config = dict(
    rope_theta=10000.0,
    warmup_steps=200,
    batch_tokens=262144,
    max_seq_len=1024,
)
Each number is 500 + 50 x the weight over its row's rms, rounded and kept within 0 to 999. Layers, rows and columns count from 0. Numbers have three digits each. The size before them is the row's rms in percent of the matrix's.

# layer 2 attention output, 512x512, rms 0.114, rows 214-427, columns 0-63
100:521451481549513483503477514435454468493552502528470586472437523476554448388484408472490481539541519556483472575490488609527452478545477498430490454489526488494569494527492528472524497461463480
101:525575539507495576457470572470396479520501475501458426511431414480487458510502508562518561519490531486508583512486481474547501551530537502486501541578509426497535397535467439447548406490594406
095:500540534440436413497475557573431645538445490563481527445463521451532451510452607508491538471556589503501509484404498518475525420522522555519399434534558498557573586450466484485459414482486418
098:419517511501528437437522549540530538546444452545516530530495490473473518509597535497550513418589552470543515475635580557481478607531561451492412466498489506444581466530434433420482563530533559
094:497531471468452437525501508565579513557502523514526482503469545483473510401636514539404487518499489548474490459459617602530517489497396503579427483531493473545517611480532489414469469522557473
096:552533381548453519525520521522486494528493663505531488403536440462501501505546548511539534608493491556481540407582543516474510486517596559482449523586461548591620390451527526493503476498423469
103:541571510508539475486453441474430509556497523575498474477533529471552511513527500508446474609480461468550460454505597559485530503563429521525476546486529491577477480541436461542565556463506478
105:592528560596526482550519500449438547472511516529490532519535509522517452487526415495466497610458484559471491526542527534546518468449528549403483542496512514409538467386483481501471602473498578
102:460448467443467437488536541505540566493501527512449527499602488417516518573548584517463460471487541490492515413544526512470481533558551460524459477544556430500424519464456422457536465483473531
104:555450499437552523476467544551492478547447547464532463496524426432498488521489495562491441462513529516501461509502532562502519442453437506463535552541539602540471431520529478550456385461423481
104:542470456508448527478547550535501488424515538562430590444501493422491604484457523446454553563524438453537404528457589437486489536545584518533400400502514542540479466504481443471446507362477516
096:486489552526522465557561564498478523488529478578561439440493505520516526532400481465479558545446521458530456479549514450524650442624443455498494513536450565541509424444465576433474569487505525
096:476527472491463483444555525533461555544506479509531471566452471467412543469531442477530528496546540440555446492455368522494514436504537429513541467460516507424511547495504489600485524462442522
104:581484538483436530445466528495567580453575573441490537410545567472449473425542545541495532534532539521564488514559542497479474511496567557536476377502521509410514502486433470461497417439530554
099:482441476557586543506475461549549539571437440493460509581425495542502617469456412413386555509466541428438504537497470577566562426524629445496486481489477514455502510500530430576509463606503518
100:466514496515519601507500524524551599543475503446495521475397437513527454489504494535519490519503575501488473398469426414457509549613444510454491567490524486471492565460566500434448532521495483
104:491498524454649458495525549456478549553444425469515438516521559444551445535483535544519485554503487572434515521475457487518493471567497428461442553467424434436454540521470504499517463506427510
100:460494511474505504510489533524517506493531490492640531546499510509564590490467430552484561592483456462463497549417529614537436556507476476520526526506455563549482614560462525474483552413457501
095:474427476496536478540390545459432520537534500503472570433481530524473438433435459453466491454458503457561424529496548578524562548488473498504559416487494431530540456510446438517499512440551464
094:561439514524534496566458497453425506521482506524532465528479470411448501517522534420521555539440489514503480474490525469496546450508422467452481493415527565433491421500472553437408388449458461
100:497548459522504473519575486489445553439512454430474495480527470487449435608503540492481461523564464503512472474508486497488618498554492459564450524464556488452516435511507493580466523452493495
098:516511430521588527581628482585552522522548501550560407440516498581423572403510467516461491459501511623566553477523562456413542466471532500518467490501465492480508429520453545446576483538511540
103:432574510434589530497524427557447504552485555436465429518508491453510482408413492462498462545552459575469480523557472540518514511459498434589461446483454451482441530523582462529413477536499510
096:436499443451493491503535523448516467424478396495557514545534524513563470520462482425542575508526518441583533476549478526577510412537468538604578542394567577502539476503411461472522473517447569
099:630502458464517502547543520459486461442508490500465533539489523443513529511545461431473613418514510541504428447521530378487476543557568506569544500537586497428505510481561417460528578533536531
109:479563404523492518508487511505521504502391647482461490478460472540390553477506532398485499473502458516445469482487491443467402571482578436492503504528533588593503482516594555476403452568456471
102:474506492493557457569419531458439509423483499522490517426534434492491495473534500497439538469503555528548628451541559515489533465487544511478450448428412489446458594537540513513444534444534604
098:488415524502549520437530548596483457467542526525567498478560554523458458527545442569473487549527520555477457407468566498501497468494506497431406449573466498519588373421679508504555527495509554
096:553468467559531463566561442505478504445477516556437499450508515461607463459465550491514444555545521629468501526425429507571465479513501451473458391533560509495534573421510463532461447590482494
101:416439549533543534564419508511444454539466483551421466516409475464509531493576577398508516510501495476496504559453572438434406555437557443430404459551539569538454453515413489546509528443473516
102:508489473504510552449452528456572457538533450433449448521527538493504461475459442574455557512442512556477515551499470605549483487492478395502490456506505432427532523596489483446476537540457538
099:513561391467537518624481481490446503573432448462398488493429556570494483452485499496498492548550547625539487489526547385457455511441371524517442509508479465444472600531432402515508474474453579
101:462578515464514526554490463524465442454478421531492478470488492434544542533463539587455476483599511522516474520531522499448489503550472535435551520523529525502484501529508486556480488510531495
097:490489508569590454515559415567477478512493464489573535435479500434486376494534497592563504444511447522451445464523493531507556437543448494474443464503482410523420522464483568405494595465557572
100:507429539467495510533510587472469578558518577577483443486526472530587507482550536477558404477579470432560557479503498524486458648488487405316448497613470523545457598463476556452474464441504472
097:498528575489507620553514421552505534532500482552461406490505480516531547522465606563461475567567419482531490381576516577453461486432506510501459488481446490547546464533539499533469453470547429
100:456542487563525485500507442492539497524489491483581489544404405461422364549457578535442480494458407557460534481436508530572502517569501549501465481514525501539508504526444482424473516516562476
102:408488480504499400498491460516461501484475447452560454491447563471544541530487467556545510510492541434480482466435500556421516532507430379555487553452426459501466484456475565461418511455545449
102:448622440466501476531521569517430557634448527453475515482551533584514507455527485496453497478541481481554533479453538489569415461450569522538524497492568525583514528467495447552536515451489505
099:521535449521565460534535491446522578443466486562492519418503495539451487459546468532484516568523429545489415578419509593549491488521426537502516432449435504578611499514475479448456403476468520
102:414513514488481493517568483528511556416477453461574575589478535391453477493521483524559496525478504459413453469533446435534467485485547540506514444519503493451440449427525489390487552563482522
103:487492523487568516523414573529449566405499464495570507457526515506505491491512416490548556422465387464452494388428489514466485551509497525490671597557471606488404506492474541493448526569575508
109:438418485479527562529512500461516506478517594440533495536502570530387438496474490572411405449587521499455465424493515593530530501500588520370485473536396526538512492497484516541513482405478535
100:485581453481518561463516520489568471464608504504450485531548524518527464499457442520556464447429483462508530560414509556452569553536404492462504569544535502542469521537461506604481422519461484
105:486529480485353468460522489572586443489556457421530469479581463517455428514478495488415487447550553519563460536488518519484516538435518475429520454527524455551489496471524489443548566604474519
101:507521643479552563442507525481427547427537469543449560517480550542449454432528535497477487516471537503514534468466404573487464572515395538448550545513438596582465483511535522504481497481483512
100:465497462450507613482464619444437420593509510512483418479425500501443525488575548561511557524540606476476461513580457451559512392497490458523553493551531461534533432483477543476501489570503489
096:463563575559536492494542435492561569462501557447508557561545534499437583488539528493529491542432438490574488517528498531447551518433507410548440510575462571451530567513549422544573490532457486
097:535478472497541507458487438521497423432436537522490530525267487436476578449520486459540539553556593384659480493535478503497488465465405517539559563524522514540463465529451480545510438535567570
105:505516560596440501534461491493550554528581433427574441528499452391491518468491559518488481487515495463448426459475494476534573367502502594455510495577446501456466457504569488441424509510541508
102:603481573511584492548429454487406548485562521494484522521546549425497533472441465429542466509456513504536469564549489561408447526428529511534478537480416510463532547560478527536550520426446431
104:511502472534577490557505470506409543499546472550425466476484474526401523428471474510544479443447452532492498470478574493420538483545463465527449463419516546514467521546436469515475550413448503
097:587519608480521501501494440443411580510459505492480509505540521521463512557510551528555498476413578522477503479460459472501524502580497546558533576499506492475564535511500419548516518510504508
094:464525509388532579461541526542622470531466499405477455509546451559453522519510527487522501451551484439479491494465491478480459512528549445541448428519506532527446476513534422516570538533499483
105:459456511390457548464430541477495553498457465562565559427535554496432442481456468449459547545505497523464490546483557542518379495489466558478477476416517528543487495460503420488431546517403501
098:477503541507575511625540486460470475506405559562475431496413502474502406475472510456521447536424525494451622501519516586488511475491531529441527520517411565537500454553480532557502622538474606
094:530527515493515468435539585471517543417445528467507498507500505528564504467492490542486525436509443403509413451427471474515503496558510388450534434590528517560484596383555442468439494448499489
099:456495441421539589546532423477554442497507545467554492504391528506525454558605463529457430598487474473573385450515545494512535518538563494481439429480521489488467546445457453486411591485498556
100:490502469562561461449515462464451456546516500522530536557480559540434488516535498582476461396499510503483440493516469458535485452462420533472458498404499451465510482603430559492419506393578454
096:504447502478475509475473490451516522419460525537471555472528461618508517430420485508488589509537507591480428460442506472428483476522467468425558508501420465500530477518493419599568406489496561
098:531584496399483583478542440597449422497472510503489487568397506518566512488546485515481457462544430433547478494495475584443636479471457505545532461530446435572463492449410573548485483502497496
097:544552632490563495419466537502503474522522460557600495481412474475488553560464587448561526507539547515557473522559432506575546573558578478529493477575598446546456466420485483551530578539506490
102:484575488595459547547515401500498516600485529499495499473508401548487447477484522528389508434440496528387571496518569448477535492514572475530448502434478482508462532517511465446526504472468454
103:513545470502494460500506530475499396548449505499492512426537495550452461411508448480565503507534576540491510498489504535483536493545473389523485479480447516473610531464488519400445604580492469
109:550540440487464570482591512489559563538481466444533482473482522438499493530531514529515498471527449455550594488581441459463522550492407603508482581468588575508511492574493450508497539538470562
103:503453542537485386466489493506459473503486574462554486517471526550416478498499530558477541487426499524567544529575488468393511477491575533455503480423499463507533392524585450566463480513462397
094:476421577411534521447439465572472513449456530466543475383481508452484517517519558563464470557540509405503488399495516489476510504613476429479466478563465522550455445440558578484469482416498529
101:538537476485548572499485484511542561605422559495483456520389462452513369457505564501471565513504522518485496531461494518426492443575490507520486501406567466514551462497493469474487572528485524
098:487559513476514474415531500544587493517634616513520512463537568474456518529488548425487494530549500481576525433496503522506485485531501462600419505525463449515514553472538494586417488551545420
099:451486515406502435580548555596387544491454581567477493504554502476522545496529589537566539506575492517553501490487504482468462588502451624480435524434471538601511489536582545516511555487438449
102:514398489473493618520539463529524558496458521478527556539485465545493450431535473453478451517490473501469535493487514445500492511386523514428472548495525484450480475538467447500479459569521467
104:499451505423508533483485516621539526364525547534522522417577520547453505599509445442546577495542473479482350499507494503493418567535556511524533488449514530559550487480485510556440411520479427
097:538480455598507553530502493423558553503530430496518524454421451448544425561520510512442538512485444526416443452494520567497475601471510509508559547567469472482478494498526552500472504614511561
104:577581571509537516427432471561512472493639458362482511473551482491473476493428464550536483469512443463513541490539457499418494486482431474489551559502527525525467484485511575608476480560464450
103:519534603528444534372506531508589499442500505473500514566531576459480463530487438522529516494443519506518461519433554529580547544509482539448467477533587485539514448563571489538519555513486526
099:507452535470471591478484570448471585512492518482521505513492467474549465416471551502578498510478452532480518481515544510471548513519485476549527551496426455504498600494472541387470525495553499
101:417411581434485520528545476541533556508487498479499491491557537465473470440591526514432507456479549475569486485547497523496499497533432457499466477505453463427424524491528506611414490425433523
099:522528423454550542553482499579483465402576466491561525506569502440505484447481519498484473512550574541490587491515499532433421490430554585436487564556570607510456470494546476548510532511453484
101:537474531550460479450512552473533531435558569476440503483427358398502548495497471476530509557536511486480454528509509483500482542533506473456490499571608514497439505538544427569525500417475515
096:545471498502570511482382586413597467544522475453556546480500468510542446485543592510494531455534488508454518458532563413550525477513492563467499492479621479572600450566385527514574566515545417
100:500453488553463554510585487484579496487544500434478507517513491557551480478518456442526525503400501549488434438453508483524441421492487500529522456570524499442502524493500512422572452540474531
098:542512454492460538524577497568553488437597498461472436463533508406534541518512501549504545425559498533474419480480525452439460476456433541602526454537593498459471486555476542509534464544431469
099:465478413507570490467492535518513402544460541456442430570477549474606540555486533613427496499550551517488541482496465645571553455492452432470492439534474536470490536482402465493476480450530545
105:514551431386410454463509492523521500478558487523499456490531434449558462468493479532518505481481475587573546498476415432550540486598456438517463498505546454499516610512472482428516492584491433
098:533418580524557528550538559560414455563419448499436480454477526491504466427412413469498493482605427542496393486504536523484493485459504496535513460475515548544522461506495457486414591528518528
166:478517402516444613517460474417408510345511499590461570419485514532379492426546434496444518460527559523411526471493443446565500494524510503391434372524453433436457509535436470461557526487521518
093:604570580458581543528493466454523480462474546509471448558414454466553537515510502430521518553378500488452519502458526490548553526495509514426547533455495516554529460526443507514477450598420507
102:531452531533511534480514412372475435475505443552476503555516454584473490519492497521517424556526433494513469529483476442570565498485450504476548521385450478505519504475423525508534565457474440
106:520463525521523471483506517498572498555460573371503498541416422511525429527485565507507466450487476537421523494521467496490540414408477400441500508518528519495529417456529505596548534504462508
104:571474433480408497470532490455459490485464508488444517466438421526591519488489497431435575454486452591522458576534472438511509487443488464548494510512503464555476555555372472401570450499512521
100:529474545617506539385478439512507504533478503508592589498527551544504453528508511559414464457596523494530535467474510547505496459479496538528513471513449418516593527479486439494512508490515526
097:478486508498552444465525450449527499482460466502536477434415457520402520510451466561413495547470456531543466397501546552432579509595489484432446460496412556509484516498495550492545535466481455
100:531514439455526488529505532434542489414538518478520482540581519536434500545508524603525490499510488489541503476470474406434447552489427529528621418563470551561457570455541598507497341469533483
101:462439507432502484554405505450508518512495523502500554453406548545479449504448485439506491503492521444459514393489494442562486434463511491375526490487420559396456493454447446524495484434556552
098:483527499564441450575506407512520549452527533573507544437617424457531489430481516642502482489539521517475554505453535554480491490509465521522543511547473580481458541474543441550477516471463482
102:429430475416448502527543500548549477475516557490543461473587523534417472453547528452525448482440418535496419549537522488500611523463536489442500503523470534533555500481486389446492444463529470
104:493504470520524499481536496595605499577491527402485504495556538512433384531491502444478450543485441527483535464564482425524517499536467520520447510470479524460484535555495518476557545526558454
099:583484413440524494557498511537539510468486540607463449563420520466602453506493514458497557480469520508561522399598508538489517490393501527573585428528550532478481431455429443503499493454482475
101:456402468521486516575510487516504484556539466472470567466478560465590420504502447423488581583473458493533478482504491493590533376510478520528444547539523505525477510518365501409528493513515610
102:503579492445565501506474433512554523366568513448518514419541521466489528538503567353455458511477532421574477540434505446569520469469509566580460492471589547492544428499511502557479486519543469
103:465555517496562537488512409481517514461513468435500572496428556487597511501474497523630511438601436473550461501491594552536516558530458471603557484530469508453457519483553502483481566370494550
097:466570500570492435498475484588478519428559454487411508476434475479468505501564486505610527476506463501488513398551470553522504557495379515475507603582390490430478463512565502556495579412498473
099:474492450439507468458560478553461461512450482521501503453472513531477448583454514510475463530493503503520532530462515508425519508550489521417460471479475534597484464490558415480517467391505481
099:581499518421451490489512347545440490519574502511554460493619504439440488435474479595474494429547397455475485451547452526471558553509449658498543474491487555445587562563560437466487477587555527
103:496521396498461445448543534481472478485478477461488507467519518532476467458445458525460521496466464447501545511577503466457474514498437525487510508445391571489528549464480471510463393545467509
096:497455571470466418461473451600550489505592483597499474490557569446488459501415516516548512494536513562458540484456493555558584484446467499457508448528474465492468544456522463510445444561433472
097:488528479543565473541497446428448455528529500528484550480430525503524544545588488486539439469502508599502493498447561496505534502461457528506490574441492454436495474509491491531458497538462569
093:494586471560511440494528479515505518488485493497450571429494510568461512535578518488539585503469419544472541462537476535503511483486525558477493475537431510521497503524562517440442501541547519
094:467483492510649458475517527440471506609454517437496550578510529428499478504579522509507494530475585580517540483490534607515513520500414456420446444508537487507506528520481532601471500488502467
096:473493481504409435384520462513529489522529532493444499498541519530510522399552430546537436399508529538466530517475442510451572482572476578511481376494420483464523549512525529505464476411582540
106:527523455611517509489488469431508513506489369459411445513487469485542440519464474444516542456445479514475474475616486501457442477427413504505570558437475501491429551581508408565525551512483522
105:534497484509491382521515481502501493537570528538467417526479477507598550573443493407509482525534544477514433513461474466460561534516608401594496546568484407541546443435516504506427498520426460
094:524446491507586451411512536450430446487477536387531490390516538558461511427517443523504558529498562409538509596541468468516515545466488465503530566549519535451486496415428568439460602464491458
092:518451518465434510504526479523426434520492519494460479518571518331479565391557526411526503561528460488405506488562536478474533500540596556426487484579553471461453449516421569418536472494526542
105:490451504539480516525454507426497410485531475545482520517503439517485483507551466488510474534516545486491472567463499471505466521464517497489484533522520533481470480398538485535512503566475400
100:503533479482465390474504457495495458475519456548501393493499519498525576494469496477534527507493474492504465543500518443430578557474504516458554494524396486416547493424521554537530395544519453
097:579494496454426512461460502472464494471487506505504443462460493460518515553432467463452430574461499531420462474513452465471495519511512482517569564541540476433469493588573477482558534513513552
096:421544427480469407579500486431466598511459536559513532541562501564466531459481455488511486453552552538501488538538589512499459454438467498492532440457471473482463534457502528549555497516479547
102:474496491484381476512562514452496558474503545532459524442518401544453480456507481477488559475530538479448526477467438473486399545486516571411468543516469539458589556511574558539461470509439481
099:479468489531495594504504526460506522436594499457499454395433507545465524421457483523463414488446491589493463490475509477418448491486506507527489440462498511532565404486500527548469521471526530
093:475505533515523543517437521453505542529608503575509567504544471529576496507422477486438460468433543544501562526522490492517513520607573443472483525558514496489518568455552443474561438502460457
094:526483491463607481574448481496485575510452478506540574491488512488436575521526452424409606546402502466510537500546533578457465413507578512521453491466510583478459540484446551496470574529540555
103:563507483443480497441542483507540545468541482521571502467463434453531472470496470466500595460426593524437493451486471548499515393525587521461550437461468539513452525484478520471524499484524468
102:444516564564507511496508485451535438531486434552473552506482513532518467501486589580572472458516482502529474550539527462511459581501388510414494460474553463489445489433514458522498393575517427
106:526536463539478443499462436467488526474497483430506501539518529590466477619475536504496448515463484518500574488453409534480536563478539573522445485518538501461483587510481509479518472396478466
097:496485455461583534483491458418561472460487464365570462556578497477409507479473486443515526530480490444452382487462489475454589488485487513459525438547550457453500437538446462449522423461561473
101:500485470574516523519529465601455443583437504496432492516512477444425528460547507563510547565529446529483472530510516454505458502487521424555444496515422535518559433554480593525541486395426433
101:538505519581502494582512441415515391572538538532462532553502537476569445384480384483506546613452513448498411472513476455462498457515495496518510460499516469437436570520604440578587535562457532
099:470520531492492512474454535589505562555473439556489493450385460471429532493567499438440475484588539478449481462521529573553499481483545505539507498457516556439481478502475502530506492537501524
101:402450546484535617514485393462367476511477421445417493486442587632418565524528443518509491489520517442491477502482522448564511474496568443538417540455514460597498435503404475527442447485525538
100:453515476514527540495545530467508499494508534461548448438484571487527578464472470576515505614518443549530429498558457473477469508462589526627499533416438520442600478568434458517510563453628551
101:488440591583524476508538514449457448500470488476474494547504568503507457425544402528616492514520477564549533460532453515448587529441468519536542559531466530613569502457556523484533508491511466
100:468578477593522540502482464490519601474527484449467512584551499539470479453495547484505464542507477546456478478490456596486493596553516555427494543430449426360500594486608496505523535370563523
104:562441510441502540547498528518432577493515496504554553495438491468581520587503467564433542510490514459546505566414503496498482534559473570521540514568468441527481425522512485418481535473503482
103:556551430449494549545485536466437472508535528479423466491499484546487351569554630500483466534523479522444483476531584496462543450513522523532497428537480470568505507518448572517457489530565537
097:518468453508494527560466468475533590506427480505469620439530389477530471477469579403438512534493569485488469567479462497550536440395506455599442417529524528534605466531445487534418497425493483
098:567584555503543573531526514544486437491474502589489510508459542503437464528418473564553445466543463480545542550579485430475518503490507516463412491415523521510540496578517446528511526499556481
094:567500536508480521465511538469470454527580573525528438534527498485506442395481491535480497520459439492560582532466464449424452466479513421547559485549483471496549402569433438480520495516483509
096:426485446513510462582578514499552539533533497554594497545506546530492494460515480451504523485583539483475473501431485496571554442472474397480537478423437522493474512576525477511523465530524588
095:541527487392478522458500493520546537459466405542451569449502464561478470495557501525408576443524536479468546502526469515480505529435570500418535487439505554518392451502493483432495514441472534
092:504508466518532532509489481506622502413547465484458567516478490504496493541488550552479526509499498582483408530474537570498450474530560555433499455549494586502517428498489453573529531489449498
100:470514443517649499446625476555490560473518539478484449538509522452441554482512480490543508554496477511501577477457503497602479517569515508579399527504529434613493529470420453490512558477490480
094:518497468554466499457513465517493540412516499507500456477496490451540478467582520448460501518500483504487506420473532431461463549503505558453517603504521435443493530463449518512461454497491565
099:560530440382405500490467497550469562407469520509401462439542443523487484418572476496505505545475480609519522478492501402499530496518504489542521534506545599548459486436531541521565492568521511
090:559545527511533511415455470555501497476537516462545523512480507514489488529503418538469540518525445595573529445521554459535510551543527464519444465453576525333413581576593558492514470562476528
100:517577473481511506462564486443496552504508541509443485462558520519486447530529542508477562493497552488514483475475517515459534602515570504555525449599492514554531443459509534524470435553509514
093:528477553524530486520501544488546537563478448436410477467524445526488392538462487507485556568539542535521449530498400536514515520453489540473506525529529507519565546466482454453598509481487455
103:492433520463417529519441529494460515485534483453353512585526531468470510481481495399528540488523597459450580520493520529457515487505514469465457533528570442597430440495476576488515452559438492
101:456520428527426503537529488526525372329591429455465423471550517519500558502467468515593472422552487549528513437532511521515540503556508461579509417459446515526522466501548475487474461587560484
103:415503482533512396465580511451526518472488564493551437478554524489497547460524533556480524564449439447511463471551458459503514407494460649459553454509494467437510520519520453456496492444463630
105:457508565540462454478558523512541509451525561462485496436512414532509586477409478573542416432576428506459552447481542572536511570426465577488456529499370529531476480519489525488458479536450444
099:486545504472462499511504477448473470481430522401511453532541452534566510425549488501545461520462377450501468547518500410492448602477516574445452526513615424436500520457544484417503593473497514
105:456552509464550588518488506545502466537534488464458505485510443532491571495589443467489517481515455500553436501411532522413476486487427496558431454501504536505494427476436471483564521451495517
096:536488504459531461521509497468490568473544495513503529444457481520499501571483526548494572472497537484392528591550569433483473565442465450509532550505566451591607448572534486506497577528506485
101:525538511508605539468449520478455489500537465405403391529497483606490592577479502479606431462548509381499615457526447446552551523514568465559522527515524443458534573556532486498556525463504497
102:460488457482458481603547542474509492479482402430543549506504528444496552587487405532427594481446475472500558465547524496463542491478456519511439508509515472427481493518482461426455458494486571
097:470500476410384566499522519483510485371558548435470521471488546506497511431402404394521508468521524422397524459459524523524585592450494545459591556531481496512409549515401468533572504500506450
098:520521490559495508494503559511457471502496556530529429527455558440400524419525569593484536524482480548524484500528474427501497421414473479587533460395424478597425533493399425396547507507577585
108:544520493507590562533545403593549546438475532455544490403485433478513555552507481428409594544501516511608442465501501534576498558559571541543515448497614461531505539422504477485490528496462521
105:508457438497587617544591584508470535567461564476582537558514570511507519484518484473510520476511464544437551483519488482510496373469462410487461540503537524600569516491540462499429538582501445
095:520533564473513554461534541463442503491492531460464527460568498507546456463459507497570608561520470442542478481536501435479408509476553470526442449513513590513487478512409585474560465484521549
106:482527488477466510476486491487530550464578503486527472549489543401590566585433500506472474506523544463411532458454424508500544477454456441466544472541482429543420376448433547567492533451582540
101:542439576487522490528434498525472520453433497555501443539399458461462577475556547470456431511548511462406356386445530414409467448526474565465516584449555552509590481501514519466493567439532464
100:481545479432465465512540484533613495460492595506547551520549499560499468517448503452506498494513537468420563477505559525506506476473557545449518538534463553514433548439515486542477542498555422
100:475477564496492514480538481527427470504520532389518411535527549462408440586470523516412474515458523515561473401507577484420564421522424395489459442546492472622484395469464517559519456487511517
107:555538441497529540499477585444507531527511492451543500476462453478512489519521501524489469589556520507564437523547487503521410520503533411498509557521556540506546460538519436456528580479527511
092:441508440576533505541498625460467466477452570465424570575478548531587543569573476465411563454455491483510475468482587430437425438461509528526512623494470537540521473553499479507527556497472589
096:524459466517464425517449477529573566420593478556496574481511497475523498454517555575491481510508557460539464519479476553479489475409524562449467426493583526420568495465488387525507493435530472
102:463527596424461470432476560534535498466482565524477397467502535529462423555467545544555436593526574471468519555486508566467502467619441498423512467523562427508492422474436471453526507551603484
101:455413513487545473491555447492586482534457437547577520494474573510465559469530540466483574427469480547497470593594425519535556483495532485506484474444501555517519413432445550476516421569558474
098:440477486471499440472484433549542526534525472559491343455544519585564553493571484539509445408498467445614473465515448486458595494507510502501451551529528441464498510485497582532456466454536556
105:603463470409393510520446511490448515524581533529559551445537486522599526391556509477490536563558495508444533571392465500514502499519482520545498556527537464414469560514548543511506446489454587
095:506454610588495531521506501534487467448537514500492565564446467480593480517444527498410551506433434518560483560478518457472500542569551465542552414538572541583402502460590565519431523509501446
095:402467453564526538528408489486537481500538487471507483500405464516564485497416564433431563481492444416448461516457515413509490536470512458560504546390478517461531529494464437470468426544548480
092:512547504451498540511470519550559497445472566502461438463416514440469542486485473441443491444506496436539504483464447539487486427499569587509467594480480477427494523537503535478430494428466461
097:543583580506505568491450582414533509473479509510531451522548477474627445516473463524438502569490512452486473484543493500523425518595604478574578578471487414539411586501487507497523400479532570
107:557519444498573599586492514494565496483479465521449509462496469607566532483548517511464578580520526477538551508450501449557472479483447479534507529524483494504511558320438494490452468551417533
098:496484484501529472512483564429512492553462495557537468458582486554556499510526529451581461431511534486419563481524441525535460578479440490487501521442450501455533514478444430530508464598483458
102:501488521494532444433509374533556436572502439547508523530490603537501560390522424439575532506470554518454468532492493472466537601483517523541541506423532531474433555526489501585514480479485465
093:496480540435526469488515412571432562434420488509519522526453468468513438567523529523470498473497534490561617406517453547561529564469434540472481501473457415546402497521484441497506496443510536
104:479409487526588516533462584498513460503487542529526480481521533476449504571484470582504457533482560465486499500529577484516509520604537542510593477421492446477478474469498501464511497512580535
101:469554522472500534445459474531538472502427544514470466540510491414526594400516519480509474440504479448504515526535509527463425549506462528593487523550543526531526493467491455475498529395372524
101:558503499522473496522447561519481535555537551487547547501441479546570480561557597580526378502526465543524534420527501471445489515509509544533465434459507494507534556518607488433498468419547524
099:599467584574413450490519482483482434469517439507500384632467502472602547446534454538476531509564525471491534538502425538591591520538607531489596539446499452481508512576518539608530481522524510
099:450428484516483486501519485411557501473568541539529536484525477475511427453544585485537530512366591457507461449509443544537452481446566521613441472484564522543507475429351492471445456462515560
108:513543542483478347435554448524445461425572535545490542460452437480416498445526520426486470557513518495550489471482512563444510551645538526498501554580493526505527526530594561488606527560496487
100:507462473577359568556467511406564466512492524443424557530480528508506430458481488404612440462485559462471495593496455367436507516379567466445465483489504500471516467487564404475488433504503438
100:545493605404535520448487527533521530479506426556378455499472529539513395489523433593520538513440486458498485483549581457471595441543484473470502549485510489479478542546509522557483577446502540
100:472449516487478456516561452493509614515488478540428518393520498411533435424480514489454582510438500500477489564531452523511431503450488536498457566538417446572517553476510407418544485532473436
097:471477544557510393480574484475496565468550515504486531472538540479474437544425583505517463629416475518631499446480524518581524488579418498508531486518531592446487578422496432511482558459488463
101:559447573521596497489521445486457602541448528554567478557507484458515461470452468564515459489507441506453451473525388530526481505556465427480463485582478559480440562524462527526534530473504507
100:502452461525467543483502513434569536456529515432513485439528508484508485480539569473533489493500513407475444544519471508434470490516593522538510485516452548558482538536484548463422506503509525
095:501474459540472466501519432520565501453502489445476453542426545506467477519556398539496435511494437485522434440443500499494525502505518572468537505465509592438529612556412485469477472535493528
100:414535476535504445562468522464458462521523460445567497445532522552519471414482391441429552526525482437543478448462500509579473550473457436499489522506493477444455542437518421504509461453503517
101:436467483418483470470555483534527468531562449600552459489526528475478469482476494560529514545559488549532478478562529451414508478503521460488518503501508566556509439459533479393474533529464492
097:538522489479527390593580566479526517505647448594492504482554520488436484489534475514556526552558535489539564426558544563480511469574559476529549480509525489455534473508518499512454465509503491
095:535491480555494460418579538508542444540504517463343539476515620522419470492514396523513507494486531472500460556602404552526479485572497455548505478455469474529569538485445423573394467538538505
098:521546533586667474515559482494512510475425465531491490497514493461425524519555496570459547443479523579463481416560509563523471526534452519472520529472463413516432526492533555508450526504546440
094:412487525500444495522481465435457497534460566395456493529468529512494520565532597596549435438517528461495508485445459499486537500560493467514480445529523517579497499475468499550567485514532353
101:520433488412388455500517499488481496479542466452504428593507565507502447457506468456471485484437595412571403488484517374527561412557531460495486420538556541530453532481398525526461515526548479
099:509537526475536500570512539538476475390482535496486618437505549437512520500473455466435441430569460504479496438469458517464539526577500481555482464559474541449453497516538579498539530452483435
102:560546499460538445525480465470497564473517563508570494481496553499472484479588510500358525459494486527546511512479561505482484455513528566535422466475516549526458550546490525461468544498485518
101:488465450494497503432503474527561510454523470480561508482462459547455498508473512526476491533539414550497466449559548501498536543506476427510436487469508451487429479444462457410462515466570439
105:466444513482467531482484524456522525428617491509572482495524506489481461498529529528510461605489520570491475475483497486519396516520484501500428486574465520551420398426480505416512502499624488
102:501540483496545408659424444500489537472544428592510503515418498489552518512512535512610484466413510553502537509453590467440426466456568543466451499502528466533475522481455523506453487517526389
108:524434465367436455489501513552414503428515455553507483536623526461534505482625544493519480467588537503495439597416421424497357442510494493417406540456523485462468527512527410482449555533590501
100:461479513540507493512493493486474500452553460512523465515492513589444560516562504540482376502464464500539478514560440463582377578505502535442472504451380447540476503510480531519483519464537510
101:579573526542502542552467437478489577543469520547390501548437473527533503495518511459510512502541542376441546565532515416469510477405522532491625497524493562439554541505498439448486451424443549
101:488494448613578487541443354552546509539490487455521498451484443512440494505576497526441543525386586501441496503543396528551470467502447469542512516503380470525470543464540491489441594423491519
092:508517448495508546533512484478442524515418566427507565583442466531545509516454534412449503526451467474526494503505551511457475535484450530562541567585422553516460439511528464512430531535521489
107:479433526551503559513482509410516461533460412425494467541429538514445505449414421544523517540418545555525521524432473457545521450473487512408557473450497452490528583495493495466473523428492583
097:470448525535446473470421478458497432518428463438479544443473473479485484495513481400468462644409560428432492554517572479479468502458553531440521529516472560405501498458546481480492478440532498
099:434450511592457420515473531502493488408539513496509547509603457454512478414532497468434516599524517457456510424503539501442496507548531456479465517498417565548470509499507577496428480452559438
099:482481569520395528547382495543605507403486585502444443512522514502591500388477507468564427516573478426498552572505535565402430531525479534532569465559438589475485495506508577550498428486606528